Weights of a small GPT-style language model, trained from scratch on English Wikipedia.
Architecture: LayerNorm before each block, learned positions, tied embeddings.
Each number is 128 + 32 x the weight over its row's rms, rounded and kept within 0 to 255. Layers, rows and columns count from 0. The size above them is the row's rms in percent of the matrix's.

# layer 9 MLP up, 1024x256, rms 0.177, rows 816-842, columns 0-127
size [102  98 102 105 102 103  96  95  98  99  99 107 109  99 101  99 101  83 109 107 103  97 100  98 108 103  96]
[[ 90  90 119  91 140  93 136 123 121 196 159 110  84 170 167 148 107 109 109 159 127 163  87 157 126 176 104 105 128 142 108  91 143 163  66 151  95 175 128 174 147 173 172 143 105 122 105 130 111 121  84 100  84 155 122 173 136 114 143 139 142 133 123 157 125  85 165 122 151 121 123 148 158  76  81 181 134 128 151 136 161  98 101 151  72 116 140  96  89 187 148 137 131 154 137 118 101 144 145 146 165 121 144 167 155 144 146 149 176 102 112 161 120 203 150 117  47  98 116  95 148 154 134 120 118 132 179  61]
 [115 104  69 121 140  97 101 124 125 126 161 156 205  90 148 113 157 108 143 107 135  91 139 133 119 172 176  73  97 123 162 123 161 146 142 109 154 165 105 142 125 157 151 112 128 157 143 164 119 112 144 189 128 112 170  90 134 138 170 204 162 123  98 141 154 129 146 114 138 142 121 138 119 209 132  93  94 161 148 109 109 120  98 112 194 143 120 146 154 132 121 103 117 108  96 163  52  75 161 113 176 158 119 168 135 135 117  97 130 101  69 160 111 141 157 115 117  92 129 141 127  92  91  29 113 112 115  63]
 [109  99  89 129  66  74 186 103 142 137 114 129 137 167 142 129 138 145 160 123 147 101 155 114 115  68 177 160 117 138  83  70 100 145 131 207 149 145 117 146  91 113 158 102 152 120 122 120 138 146 125 120 124 170 140 151 116 118  77 185 159 147 140  84 107 121  94 136 131 110 192 154 180  99 142 150 140  90 138  97  72 141  96  64  87 155 115 166 126 189 136 136 143 129 123  67 115 174 136 163  75  76 158 141  66 155 162 179 146 145 114 116  93 135 124 164 150 116 136 191 162 134 167 137  89 127 151 147]
 [151 148 164 135 103 151 139 127  85 145 108 152 193 130 121 173 143 106 122 185  69 106  62 154 140 131 161  94 112 113 116  95  98 166 120 108  94 101 150 142  77  95 132  82 148 130 120 139  74 155 137  97 133 162 138  87 124 111 125 134 102  63 161 124 162 156 110  82 141 158 224  51 113 143  99 100 102 127  94 116 127 171 197 148 140 166  88  98 108  93 138 122 122 152 197 123 106 133 133 107 119 109 152 115 116 173 106 147 126 104 173 141  59 121 160  98 122 139 128 125 208 148 150  93 108 158 137 114]
 [ 83  71  62 117 118 159 113 158 134 131 173 120  93 113 132  56 107 107 144 130 100 104  94  92 128 149 120 121 130 159  75 145 112 105 133  85 132  89 149 166  94 117 169 100 153 126 195 179 150 137 145 147 169 111  94  79 139 144 178 144 181  88 108 113  90 129 125 170 182 109  59  99 199  71 152 148 114  77 148  95 146 166 134 112 161  91  43 143 116 172 148 186 131 150 101 129 182 163 117 210 182 147  84 110 105 104 122 177  82 119 105  89  95 130 133 100 159  99 142  88 146  98 118 155 165 183 119 142]
 [179 145  46 134  72  89 165 143  99  83 138 107 204 106 140 117 148 151 155  78  73  94 148 161  88  95  92 155 234 135 108 140 115 135 115 141 141 160 120 148 119 199 200 153 113 146 194 119 135 126 128 148 122 172 194 126 107  53 111 155 144 123 129 146 169 161 144 115 124  64 141 190 124 131 142 128 111 156 117 118 141 105 126 151  84 137 103 158  91  95 150 157 195  93 110  71 125  52  96 136 180 126  72 133 188  91  70 103 143 142 129  85 172  73  55 144 175  82 111 127 115 137 131  92 105 161  86 167]
 [ 97 120 130 161 176 108 105 122 166 149 118 141  79 103 162  62 159  84 182 130 114 186 170 107 113  96 142 116 124 114 145  47  74 157 195 159 121  84 188 152 117  74 103 133 195 150 139  95 111  91  91 125  99 119 115 121  85 134 134 142 138 115 110  97 159  87  56 158 143 151 118 159 152 158 119 129  94 140  62 127 134  97 140 126 150  94  91 101 102 169 171 162 124  70 133 181 165 186  94 147 131 145 164 115 115 157  73 166 136 157 129  83 104 133 155  87 118 120 145 135 118 186 154 129 112  97 118 131]
 [129 177 161 136 121 170 137 117 153 131 131 104  98 159  97 110 120 131  81 158 149 163 132 165 148 107 143 122 139 116  75 148 106 148 136 148  61 129 134 178  91 162  86  88 107 186  92  89 146 100 160 112  87 125  92 152 102 165 194 176 164 220 132  97 176 142 157  79 160  89 115 187 127 128 104 164 134 170  87 113 148 123  92 156 113 157 169 218 170 145 141 109 102 142 132 143 115 114 151  62 111 114 119 146 183 128 167 143 181 147 100 161 161 135 125 120 121 130 150  99 117  68 108 125  89 174 171 130]
 [103 128 162 112 154 141  80 136 123 139 124 117 129 109 143  76 130 151 130 196 142 170 132  77 163 157 158 124 151 183  77 131  67 132 176 122 117 162 139 150 105 165 149 140 175  89 155  65  82  85 105  91 155 128 108 163  90 138 120 180 134 159 121 180 147 162 132 132 150  97  86 126 128 164 143 139 130  84 145 109  79 100 138 112 110 125 130  94 128 102 110 121 109 120 112 168 152 146 116  56  87 148 173 156 152 117  92 132  81 140 165  79  90 165 180 148 128 155 134  90 141  64  79 115 106 127 185 130]
 [162 169 119 135 139 134 109 155 171  96 139  74 117  76 119  76 143 158 169 118 162 148 133 158 120 128  90 105 121 152 102 116 136 169 127 141 136  80  66 163 121 119 135  44 158 101 131  93 156 111 174  84 119  90 159 119  88 183 182  99 129 153 164 132 154 160 165 129 160 148 131  61 135  46 121 188 146 140 111 139 152 146 123 180  84 188 175 152 162 130 104 138 102 145 102  78 188 149 100 128 161 155 143 191 109 164 164 116  55 119 165 109  96 172 119 121  88 178 120  91 108 155 150 204 119 115 168 111]
 [130 161 172 150  94 123 124 145 124 136  81 175  93 140  99 109 116 122 165 131 108 149 151 174 103 120 119 147 173 139 165 124 188 135 143 112 128 148 132 146 125 228  36 125 145 193  94 151 165 142 140 137 153  90 128 168 127 138 103  73 165  79 121 139 135 143  73  96 133 189 111  99 102 139 161 100 108 136 188 116 156 144 164 160  47 155 106 140 160  89 128 111 140 138 112  73  94  85 113  63 175  69 130 159  93  99 155 111 152 178 146 124 127 117  68 125 121  91 149 132 101 174 151  98 140 168 123 155]
 [101  96 148 172  92 164 144 188 172 151 164 151  80 123 124 144 126 115 149 130 140 115 133  78  98 132 131  99 124 119 138 141 107 151 162 122  96  83 120 145 177  70 150 162  74  55 113  57 139  93 180 149  96 154 123 107 147  40 105 145 138 135 154 201 150 128 176 156 185 125 151 124 132 151  77  84 111 135 106  71 172 148 164 124 165  60  72 131 166 114 178 128 131 133 160 113 183 124 155 136 129 124  52 142 124 115  75 151 123 161  99 137 158  78  59 157  96 144 169 107 170 122 151 116 138 162 132 122]
 [118  84 129 137 141  99 136 142 104 127  96 133 109  68 171  87 133 116 165 105 133 143  82 140 104 193  78 106 151 121  95 191 140 147 116 123 124 166 130  62 161 154 158  82 199 126 134  86 136 113 160 135 120 146 116 118 140 167 134 131 220 107 159 101  34 133 164 147 120 181  77 183 141 116 121 113 167 127 110 160  58 118 151 122 139 107 113 101 163 146  83 144 149  96 137 133  86  83 127 115 134 112 128 151 127 192 121  92 127 139 147 116 119 113 140  97 147 151 126 113 120 158 108 136 100 125 163 112]
 [ 79 183 133 125 143 143 114 200 105 160  99 125 130  96 126 131 111  98 110 150 136 154 138 137  98  99 160 118 117 146  94 179 136 116 114 109  97 170 142 140  74 143  94  76 141 120 141 128 117 163 142 139 160 196 144 130 119  81  84 142 102 123 103 126 147 112 123 122 149 176 173 102  56 146  96 185  84 140 156 120 158  69  99 135 169 115 146 153  87 138 152 147 114 115 157  52 140  81 102 117  43 183 171  61 135  70  94  78 125 125 142 163 144 120  87 147 120 148  91 148 132 151 231 154 103 109  97 102]
 [108 185  45 131 125 156 114 147 124 136 111  71 117 149 156  92 141 127  84 103  90  90  60 159 112 178 123 125 131 142 142 150 118 120  71  88  92 179 157  69  56  59 156 121 119 148 157  84 123 187 151 174  98 150  88 135 132 160 143 154 170 155 129 174  94 171 162 156 183 185  57  80 138 109 133 156 127 141 112  93 192 149 144 130 150 125 126 150 141 138  61 206 160 141 118  96 143 120 116 164 139 162 124  94  93 153 131 169 148 152 106 157 137 120 118  98 144 137 102 121 152 110 105 100 153 140  84 152]
 [110 108  89  74  60  75 114 119 123 142 121 157 135 142 127  83 111 157 152 152 105 192 213 164 152 133 149 174 140 127  84  96 119 144 113 147  89 156 184 114 128 105 117 148 125 144 104 117 154 123  93 136 149 145 121 115 127 136 176 118 115 106  66  80  72 147  74 111 163 127 126  94 141 112  99 159 142  94 116 107 121 146 122 161 188  94 167 115 164 127  87 122 180 190 150  73 112 109 155 126 113 178 141  94  60 142 118 119 138  81 142 117 134 135 176  98  96  61 127 185 160 201 143 134 165 147 155 104]
 [139 100 113 109 162 193 111 123 164  94 156 179  92 125 122 174 110 138 112 158 112 155  65 152 117 136  88 136 111 123  87  55 108 162 172 148 168 162 161 145 154 149 115  68 130 144 135 105 152 113 169 131 161 113  86 137 107 129  67  84 139  86 153 174 143 173  88 201 133 122 147 107 111 117  84 102 100 138 138 120 144 165 167 197 137 106 148 141  80 164 113  83 106  81 100 130 162 135 150 144  99 148  89  43 133 136  97  57 107 178  85 173 106 156 131 201 116 100 144 149 142 174 167 125  78 167 129 108]
 [170 173  89  92 108  96 165 120 108 172 137  80 146 146 150 157 134 155 150 122 197 160 124 174 129 110 115 112 138 140 121 114 148 128 148 100 119 212 163 108 158 114 139  97 113 131 131 124 105 136 113 137 144 180 100  99  91  89  99 145 152 104  80 143 170 112 172 140 168 113 132 128  64 136 101  73 146 101 140 123 104  89 129 136 160 163 185 150 121 125 172 133  91 139 127 183 143 132 102 163 126  95  89  96 181 117  91 151  85 140 163  90 147 147 134  44 118  85  44 128 163 109  67 110 135 118 149 153]
 [ 83 126  85 125 140  93 147 143 249 166 160 162 138 152 115  85 131 164 110 136 113 110 100  99 133 124 106 176 112 144 112 165  75 157 136 156  86  83 163 208 106 104  80 120 142  94 148 158  97 145 142  91 140 143 171 149  99 120 120 103 101  79 178 129 149 162 174 111 196 146 128 165 139 114 124  98 100 164 104 166 161 101 114 148 154 143 104 115 170 125 120  83 118 178 106 178 118 126  56 137 120 122 123  89 176 192 115  60 105 153 152 125 146 137  71 140 150 109 142 132 136  93 155 122 136  90 136 139]
 [100 133 159 163 149 101 106 184 177 122 194 110  99 103  94  81 116 183 161 119 132  33  87 184 116 127 116 106 158 110 135 120 166 171 112 130 154  80 119 125  94 146 142 160 135 145 183  81 137 139 170 106  63 148  96  52  46  75 116  82 106 154 135 184 133 161 102 138 189 212 115 162 112 149 139 134 152 130 151 120 137 125 143  99 124 120 103 116 123 154 108 137  86 123  87 120 136 169  98 119 119 105 108  98 173 141 133 168 140 244 153 127 106  89 102 145 121 126 166  78  74 110 110  82  71  94 136 118]
 [121 103 155 124 103  80 130 162 177  72 131 123 105 122 121 128 165 111 171 182 146 103 108 134  80 113 113 169 168 163  90 172 138 137 103 128 111 175 125 125 107 144 140  83 137  79 134 157  75 115 118 134 123 138 131 174 119 110 192 138 182 152 139 106 142 113 139 164 106 174 140 121 140 131 159  92 137 126 106 137  46 139 126 118 148 135 174 124  99 149 107 142 139 133 156 104 192 138 116 125 160  99 162  69 120  90  34  61 100 104  93  91 116  60 182 123 149 139 173 117  86  99 121  87  75 151 166 155]
 [119 165 145 117  75  94 116 119 142 129 156 123 145 167 136 121 159  93 153 143  92 111 107  91 157 173 127 163 127 137 162 127  89 174 141 124 127  70 120  99 175 172 171 155 158  48 103 131 119 101 141 139  90 137 106 124 141  88 161 148  62 142 119  90 131 148 175  78 145 145  77  73 128 115 131  75 175 153 114 127  73 127 151 147 140 161 152  93 161 142 179  82 165 115 136 163 148  67 156 131 128 107 123 101 150 118 125 149 129 157 100 138 126 162 159  85 164 207  82 104 111  78 128  72 147 101 140   8]
 [128 126 121 154 170  89 139 135  60  85 161 112 100 114 115 133 138 108  78 165  96 197 118  65  86  57 116  76 152 122 124 120 174 139  63 117 123 154 108 140 169 144 119 129 119 129 105 172 192 104 212 118  89 203 179  82 180 103 224 102 134 138 168 137 135 135 116 140 105 168 170  38 120 135 123 144 119 143  61 117 177 143  76 163 130 157 142  97 122 142 148 136 108 139 121 145 220 116 120 109 157 102  83 131 130 126 129 104 113 158 160 159 159  99 122 172  86 146 114 170 110 132 105 128  83  28 151  82]
 [144  80  87 185 188 145 126 150 142 127 144 124 140 141 122 137  55 115  59 130 128 140 113 167 111 165  84 116 115 155 133 154 113  90 108 105  66 100 163  78  99 109 160  96 160 152 114 129 150 173 111 128 110 125 108 124 140 136 174 121 142 136 154 132  95 151 126 145 182 107 170 203 125 119 132 119 124 136 202 138 201 139 194  74 170 117 136 121 135 150 141  94  85 125 128  95  96 155 141 114  94  73 116 166  96 157 135 201 124 185 157 200 142 125 123  79 104 108 168 108 146 151  97 153 102  88  96 126]
 [141 122 136 103 161  89  78 102 141 153  77 138  87  78 109 103  89 164 110 110 113 148 108 128 100 146 130 163  83  58 124 162 139 123 217  56 137 139 123  45 125 124 116 104 129 212 152 143 109  70  97 143 151 125 102 173 115 123 111 153 130 108 122 152 135 113 135 143 177 134 136 142 112 155 123 115 175 139 106 132  83 140  85 133 201 140 121 134 201 118 153 137 125 123 174 133 121 131 188 144 142 111 130 176 167 120  67 137 139 135 118 160 146 121  87 130 133  96 109 110 101 148 162 119 142 126 151  74]
 [126 132 163 125 161 116 115 120 118  96  80 123 115 133 163 127 104 118 176 132 111 128 120 119 190 162  73 124 147  98 104 115 163 118 162  43 114 130 121  93 158 108 163 113 105 168 149 126 121  90 112 141 115 159  64  84 120 162 144 168 128 125 174  94 122 160 113 166 152 150 156  89 153 180 157 164  82 161 116 131  78 155 110 129  95  59  69 112  91 126 189 181 139 131  66 185 110  79 146 127 115 102 154  83 123 171 178  95 101 140  90 110 181 117  94 119 152 106 148 131 110 121 111 136 111 134 135 120]
 [156 140 132 140 154 112 118 132 126  87 121 140 141 161  99 119 124 109 121 162 106 138  80 152 125 135 132 102 133  63 146 131  65 112 157 131  56 147 101 125 114  66 126 136  79 135 179 153 183 142 114 131  82 139 106 115 168 174 136  84 113 134 151 136 197 170 147 132 107  92  64  79 136 127 119 164 106 168 114  93 139 107 139 155 131 166 133 214 118 106 171  85  50 121 132 155 151  90 126 137  81 139 181 104 124 111  89 148 105 145  93 169 146 133 133 173 155 112 128 188 151  68 159 101 143 163 162  99]]
# layer 9 MLP down (transposed), 1024x256, rms 0.0678, rows 816-842, columns 0-127
size [100 100 100  97 102 105  93  96  98  94  96 111 121  96 107  95 103  93  99 101 109 100 104  99 102  99  97]
[[144  71 176 138 102 145 121 120 102 142 107  80 126 108 112  94 115 120 110 128 124 129 129  99 117 111 133 143 161 141 156  78 146 180  82 196 104  95 107 105 133 111  75 134 142  84 133  61 122  69 111  90 159 108 136 138 129 134 121 161 184 141 114 159  97 164 117  97 139 106 173 100 136 216 176 125 197 136 137 119 145  94 134 150 167 174 160 152 107 128 135 132 166 131  50 100 130  87 152  76 129 117 114 166 159  99 108 108 129 185 112 110  94 114 145 193 163 149 112 148 123  98 156 130 130  64 130 120]
 [192 142 174 111 114 106 109 145 142 140 103  99 179 140 152  94 140  70  80  71  32  59  93 168  96 136 102 117 151 118  89  64 115  54 157 134 133 131 126  86 139 131 161 102 174 150 121 128 122 142  87 139 172 115 137 130  88 100 121 172 120 175 168 128 174 146 115 157  92 180  96 102  84 117 131  99 135 156  62  90 115  74 130 171 129 146 129 140 158 134 130  92 123 105 141 146 131 121  83  77 100  98 177 114 176 145 160 171 153 100 149  60 117 107 157 104  99 126  97 130 178  63  98 103 152 169 125 141]
 [103 208 167  74 127 211 162 135 109 156  70 141 157 162 151 155  88 174 130 129 196  96 115 137 151 110  82 149 177 143 127 121 115 126  90 121 126 126  92 124 151  87 111 132 144 126 125  78 101 131 119 153  85 123 128 104  89 102  75 127 126  58 157 141 188 126 185 156 130  82 104 157 102 139 131 148 165 126 101 112 140 138 172 107 112 203 175 140  79 170  97 152 123 140 162 139 111 144 152 148 140  66 102 162 148 149 125 150 133 114 102  75  72 125 153 142  56 119  76 178 165  80 151  89 172 126 122 129]
 [102 177  80 139 132  73 103 123 134  60 129 125  96 129  68 123  87 160 149  98 137 151 190 160  73  92 157 153 115 102 153 142 185 119 159 193  75 168 100 133 141 159  36 145 139 127 141 134 122 148 111 127 101  86 118  84 108 177 138  96 108 103 110 166  81 104  73 139 140 133 150 106 112 168 164 100 116 137 135 154 167 149 127 184  99 161 132 129 140 129 129  88 125 104 147 163 133 187  93 138 202 163  84 117 135 110 134 110 110 139 118 177 112 181  90  97 154  76 171 136 143 162 143 155 123 140 134 124]
 [150  95 131 131  95 185  97 178 120 109  92 132 130 112 140 206 123  69  98 164 207 122 110 154 159 121 128 134 111 144 132 150 134 118 144  75 100 113 115 131  97 120 111 127 138 119 142 159 155  75 121 124 104  74 156  82 111 151 127 143 136 153  61 127 100 126 133 131 139 140 140 182 107 180 123  82 137 106 107 169 124 138 216  60 166  82 138 161 118 153  51 125 148 148 176 112 104 171 160 139  96 137 136 138 112 135 112 139 159 101 136 104  56 129 185 178 106 129  81 142 151 108  81  98 132 127 106  65]
 [167 185 124  78 123 100 105 140 139 167 128 172 123  60 108 131 153 103 142 175 126 108 102 130  95 134  95 126 125 160  84  97 159  94 140 147 139 206 144  82 115  78 112 145 155 116 167 108 107 125 166 100 116 155 111 105 105 103 111  99  72 118 115  96  79 145 147  78 136 138 169 141 131  97 119 150 177  65 142 200 124 150 157 170 162  67 125 170 160 124 177 178 102 140  89 140 143  84 140  67 182 143  93  83 150  71 102 118 146 149  97 145 218 108 112 111 120  90 125  89  53 138 189 116 160  96 128 140]
 [199  77  91 117 157 145  89  76 178 127 133 165 160 127 147  78 130 107 175 139  87 124 125 101 132 105 115 175 152 141 136 126  89  81  93 136  84 118 179 109 156 165  86  95  85 116 142 144  86 137 152 124 143 176 110 136 104 160 108  88 137 126 192 177 151 184 115 156 118 132 152 163 148 128 164  35 181  81 116 145 130 158  74  97  99 142 124  49 154 136 161 128 145 183 122  87  71 109 155 116 141 131 118 131 146 136  93 116 114 147 124 154 127 117 141 101 129 126 165  72  96 123  97 139 121  87 146 102]
 [160 121  78 116 144 196  73 113 100 118 184 124 128  91 106 144 148 112 177  69  98 125 159 138 136 120 166 168 193  48 129 106 154 111 165  56 108 105 122 131 153 121  88 158  85 125 123 121 187 185 142 113  89 143 155 192 134 115 142 148  83 108 126  94 104 143 133 103 101 186 176 201  97 143 133 159 155  95 153 105 127 118 119 137 145 132 133 124 108 164 145 170 156  83 152 140 113  84  84 107 173 153 102 164  92  81  82 139  95 153 136  96 117 152  76 157 121 118 128 135 145  73 190 131 118  77 118 174]
 [180  86 158  58 111 181 158 133 130 138 146 169 104 144 108 140 117 140 145 175  81 149 137 169 151 113  77 145 131 109 158 160 164 146 105 161 130 146 117 168 132  49 128 145 115 145 139 133  80  36 104 132  76 121 142 130 143 118 152  73 112 100  95  73 129  19  90  88 110  58 156 127 119 119 140 151 121 149  96 160 150  97  61 137 127 160 112 103 126  95 127 152 135  99 152 108 128 111 155 128 108 172  88  91 157 149 181 143 156 165  74 160 124  92  75 163 169 104 195 148 154 199 157 137 157 113 104 140]
 [123 113  61 127 109 123 153  88 147  95 129 221  99  72 149 109 141 102 144 113 121 120 176 103 137 164  78 117 105  95 151  84 139  62  83 147 100 120 182 122 195 125 152 186 123 127  96 186 138 110 157 221 105 126 126 121 155 175 119 147  81 103 177 168 146 119 153  87 166 160 133 126 159 134 146 123 143  44 205 176 113 137 132  98 145 106  81 113 171 157 140 156 156 111 151 104 150 146 107 131 117 124 128 142 125 107 131 150 150 136 130 148  68 124  93 128 138 137 109 118  78 145  82 126 212 142 140 103]
 [150 190 110 110 205 117 130 114 146 133 110 115 212  70 153 108 121 109 102 186 162 108 100 119 129  73 107  94  82 123  92  49 116 119 156 201 160  82 173 148 122 125 133 154 164 120  74 151 164 105  84  55  59 108 139  98 121  86 139 119 147 143 126 172 119 110  80 146 115 167 142 139 179 109  82 151 132  98 189 130 127  78 157 158 153 100 171 118 165  93 116 180 136 165 128 143 129 139 135 120 119 177  97 169 187 109 163 137  47 165 121 100 125 177 184  98 114 131 195  60 137 133 138 127 114 132 122  95]
 [125 143 106 139 130  87 176  80 117 175 106 153 118 100 113 110 186 155 103 141  36 125 115 145 142  92  93 115  79 118 117 161 122  82 148 105 108 116  88 123 135 210 133  88  93 144 188 176  69 154 122  72 158 123 140 187 121  80 111  97 124 162 126 164 164 134 134 141 122 170 136  83 145 138 156 205 135 100  78 192  97 118  79 154 149 112 115 170 143 129 130 145  99 147 125  86 121 130 176 162 171 159 102 100  98 188 176  91 110 178 185  60 148  52  86  91 149 105 133 158 134 189 140 121 121 155  81 165]
 [162 116 129 135 163 148 103  90 122 148 144 111 142 131  86 147 158 132 141 166 109 125 138 137 104  97 160 136  61  86 123 178 154 103 160 114 169 107 121 122  81 150 150 194 123 141 152  91  69 159 104 130 140 118 117 115 148 113 138  95  97  70 119 170 144 142  99 159 178 101 181 185 115  88 152 137 163 128 138 160 139 119 130  76 114 174 100 132  99  71  86 126 139 121 125 112 159 140 188 149 100 144 103 129 123 116 223  54 143  77  87  98 118  96  90 119 123 124 159 190 178 130 109 123 144 116 111 134]
 [105 122 105 132 131 144 106 135  39 112 120 180 110 105 171 105 114 123  92 142 150 119  97  36 172 147  81 105 133 152 105 101 156  69 144 116 164 103 128 137 189 143 142 144 125 150 106 164 121 146 112 144 136 121 140 118 136 186 139  93 154 137 152 135 109 121 158 167 127 108 149 162 160 133 121  87 174  86 105 139 169 178 122  73 156 147  66 113  94 166 171  48 193 140 121 126 106 119 109 164 171 149 106 114 161 125 127 117 142 146  68  94 100 104 195 166 145 107 156  98 156 103 110 183 164 126 138 138]
 [131 181  97 123  90  99  91 147 130 139 146 111 148 136 100  97 128 180 119  54 128 131 174 162 116 130  84 133  94 111 118 130 163 108 134  84  89 135 125 138 128 153  99 184  78  93 152 162 120 121 136  99 195 193 132 126 112 123 168  97 117  73 174  81  65  89 106 110 141 141  56 139 159 175 105 148 144  89 102 169 143 146 144 100 160  89 117 129 166 115  89 130  96 164 151 126 118 172 156  92  94 121  72 125 189 118 152 166 113 185  67 149 126 136  54 101 163 139 149 169  86  73 139  95 135 152 146 138]
 [169 131 120 201  94 107 125 100 150 101 185  76  96 149 112 140 164 103 148 163  70 165 117 105 117  77 126  92 150 109 147 124 153 108 166 104 155  95  84 107  75 164  81 129 166 123 109 162 130 129 150 121 122  99 141 136 159 100 100 124 158 115 155 132 139  89 146 154 109 108 123 120 122 171 112 109 117 162 100 185 149 103 154 125 134 158 123 160 109 168 148 114 194  80 120 161 126 161 141 163 149 156  86 145 148 112  91 168  72  96 133 113  94 174 120 148 150 106 131  86 141 149 163 131 130 149 155  95]
 [123 194 161 194 167 219 149 156 173 130 196 144 126 151 120 139 136 104  79 123 135 124 126 122 149 133 110  84 180 132 120 177 122 123 131 107 135 131 155 148 104 115 133 130 129 140  99 207 144 120 151 130 163 145  83 125 145 105 148  90 115 127 121 126 164 148  63 162 109 117 172 119 155 144 161 161 144  90 137  84 163  99 124 127 148  90  95 141 133 105  92 104 136 161 144 160 102 127 144 136 100 120 181 122  97 136 173 130 175  97 164  93 167 150 142 113  92 120 129 143  74 126  78  84  89 146 165 119]
 [ 48  93 128 128 168 121 104 174 153  87 114  97 116 122  97 156  98  83 169 137 178 189 204 130 122 157 128 147 181 183 114  82 152 101 177 118 190  85 128   0 103  95 147 115 160 142 123 173  90 129 108  87 115 172 155 142 153 142  79 115 102  87 101 118 113  90 177  96  97 111 175 139  97  86 117 160 135 184 132 168 118 162 166 140 126  62 120 120 142 143 168 143 107 150 157 152 128 112 180 109 127 122 150 118 160 136 158 101 128 130 178 130 115 164 110 141 109 173 113 137 169 112 147 108 156 178 170 166]
 [ 74 101  90 149 127 113 109 144 100 119 116  99 105 141  98 122 119 105 139 105 147 107 119 119 152  75 178 149 144 193 110 164 112 148 144  99 146 136 163 175 142  95  56  79  76 114 100 108 132 147  79 130  62 136 108 154 176 139 130 118 236 129 133  89 141 179 133 138 142 165  91 105 131 115 162  85 113 178 105 159 176 166 118  81 121 119  67 158 107  98 114 158 148 112 121 158 123 120 109 119 180 161 159 131 145 128 119  91  87 150  96  97 110 107 129 164 136 153 153 153 105 117 142  81 106 137 133 180]
 [ 94 145 159 128 134  66 123 151  91 106 153 200 163 156 145 163  76  87  84 121  83 113  65 155 124 122 156 121 116 130 191 104 136 104  94 144 108  84 168  69 167 172 109 113 148 157 147  80 122 211  75  65 135  60 165  83 150 126 136 127 165 140 135 134 157 105 134 130 159  55 103 144  82 131 148 132 101 130 109 118 137  59 123  97 118 138 144 122 108  84  77  86 139 170 164 175  58 139 147 118 134 104 123 126 153 165 140 133  87 172 128  79 144 152 138 123 119 125 104  74 107  99 174 142  71 149 129 121]
 [ 75 127  98 107  91 206  86 122 103 182 109 152  95 111 132 119 119 195 100 156  93 125 123 147 160 161  92 121  83  94 157 105 131 128 114 144  94 154 107 154 117  82 130 147  86 134 107 108  63 146 148 131 109  68  90 129 102  76 128 136 137 169 134 129 139  89  82 136 111 123 105 117 117 111 103 116 167 165 150  83 126 111 172  68 135 148 109 159 122 145 149 162 102 146  82 154 137 149 118  88 138 113 114 111 141 188 198 150 147 155 146 173 137 130 115 134  76 135 104 107  18  82 126  85 110 159 110 176]
 [143 102 136 113  96 153 169 146 122 126  91 125  83 127  89 120 112 142  97  33 155 110 119 104  67  60 132 106 160  85 114 110 171 138 118 151  94 125 120  98 107 133 136 129 127 167  86 142 127 161 134 130 128 123 109 110 118 102  99 170 148 140 105 127  89 125  82 113 130 114 137 139 103  95 188 106 169  56 130 130  82 155 116 123 151 125 136 117 125  99  83 144 130  69 120 126 114 231 135  85 166 157 109 120 131 130 137 188 154 126  87  57 119 104 116 106 125 143 160 116  77 129 155 168 150 160  77 119]
 [ 95 150 144  91 159 183 120 131 131 108  55 133 139 115 166 188 174 116 141 111 138 139 135 150 159 154 152 163 137 117 176 136 147  71 141 141 111  85 140 126 171  58 124 150  76 149  90 133 121 109  85  85 131  87 136 160 129 126  62  85 160 179 141  96 147 113 133 133 102 118  93 179 137 191 135 162 105 107 112 172  96 184 102 128 146 145 138  83  99  97 114 157 150 105 125 128 109 192 141 148  98 139 131 137 103 119  97  68 146 151 205 139 180 129  79  57 131 131 135 132 105 110 135 172 140 159  73 175]
 [163 156 125 153 153 112 126  83  93 100 169 155 103 117 140 134 144 145  83 160 159  79 127  94 166 162 150 154  91 108 152 155 131 133 146 117 141 113 123 161 134  66  86 124  93  94 128 138 136  97 153 151 139 125 134 158 146 140  65 140 156 136 135 116  93 145  94 118 118 188 133 105 128 203 107  98 131 190 128 112 124 119 125 171 125 121 140 117 147 106 132 142 115 132  15  76 147 154  93 148 119  73 151  94 152  91  88  82 152 187 171 130 132 114 164 158 109 144  70 143 110 106 182 170 122 127 136 104]
 [127 115 177 114 108 121 128 135 111 193 119 123 127 177 160 146  60 177 123 120  57  94 104  95 119 124 124  23 199 133  87  82 235 104 181  92 130 138  66 162 113 142 173 142 130  89  99  89 137 205  93 128 116 187 132 121 150 134 142 103 122 137 140 165 106  51 120 154 106 153  96 135 113  95 148  97 143 110 174 140 128 106 225  94 161  84 134 137 155 183 109 171  78  90 102 147 172 160 132 143  98 147 149 125 150 154  79 122 121 118  99 152 187 143 111 121 146 162 128 156 112 145 134 123 144  74 143 157]
 [110 195 103 155 159 123 118 177 101 135 120 136  66 113 153 106  99  96 195 128 129 110 135 159 199 136 115 218 129 120  79 150 135 113  86 148 159  87  97 141 133 155 141 162  89 155 104 114  72 184 148 153 145 198 106 150 203 121 126 134 147 159 134 127  83 154 110  56 152  79 159 156 107 155 117 103 158 124  58 117 145 107  81  99 125  93 173  80 152 185 109 137 154  82 153  88 174  98 118 100 121 114 152 115  91 122 138 115 139 128 135 107  77 133 118 136  71 112 156  65 125 142 195 117  92 141  97  87]
 [ 47 153 111 140  65 114 138 114  71 168  76 118 118 161 153 128 134 151  91 167 158  97 162 154 148 146 150 172  96 138 161 125 134 134 154 139  92 126 135  79 151  74 185 155 172  77 189 145 159 112 142 133  72 175 146 156 132 129 213 132 130 109  82 114 136 148 184 115  97 127 156 162  94 179 169 104 184 132 131 154 156 129 182 129 132 174 145 104 171 136 154 153 123 173 160 100 155 103 122 161 130 141 134 142 114  94 170 179 167  88 188 168 112  87 154 117 120 164 104 114  94 145 160 119  89 105 153 135]]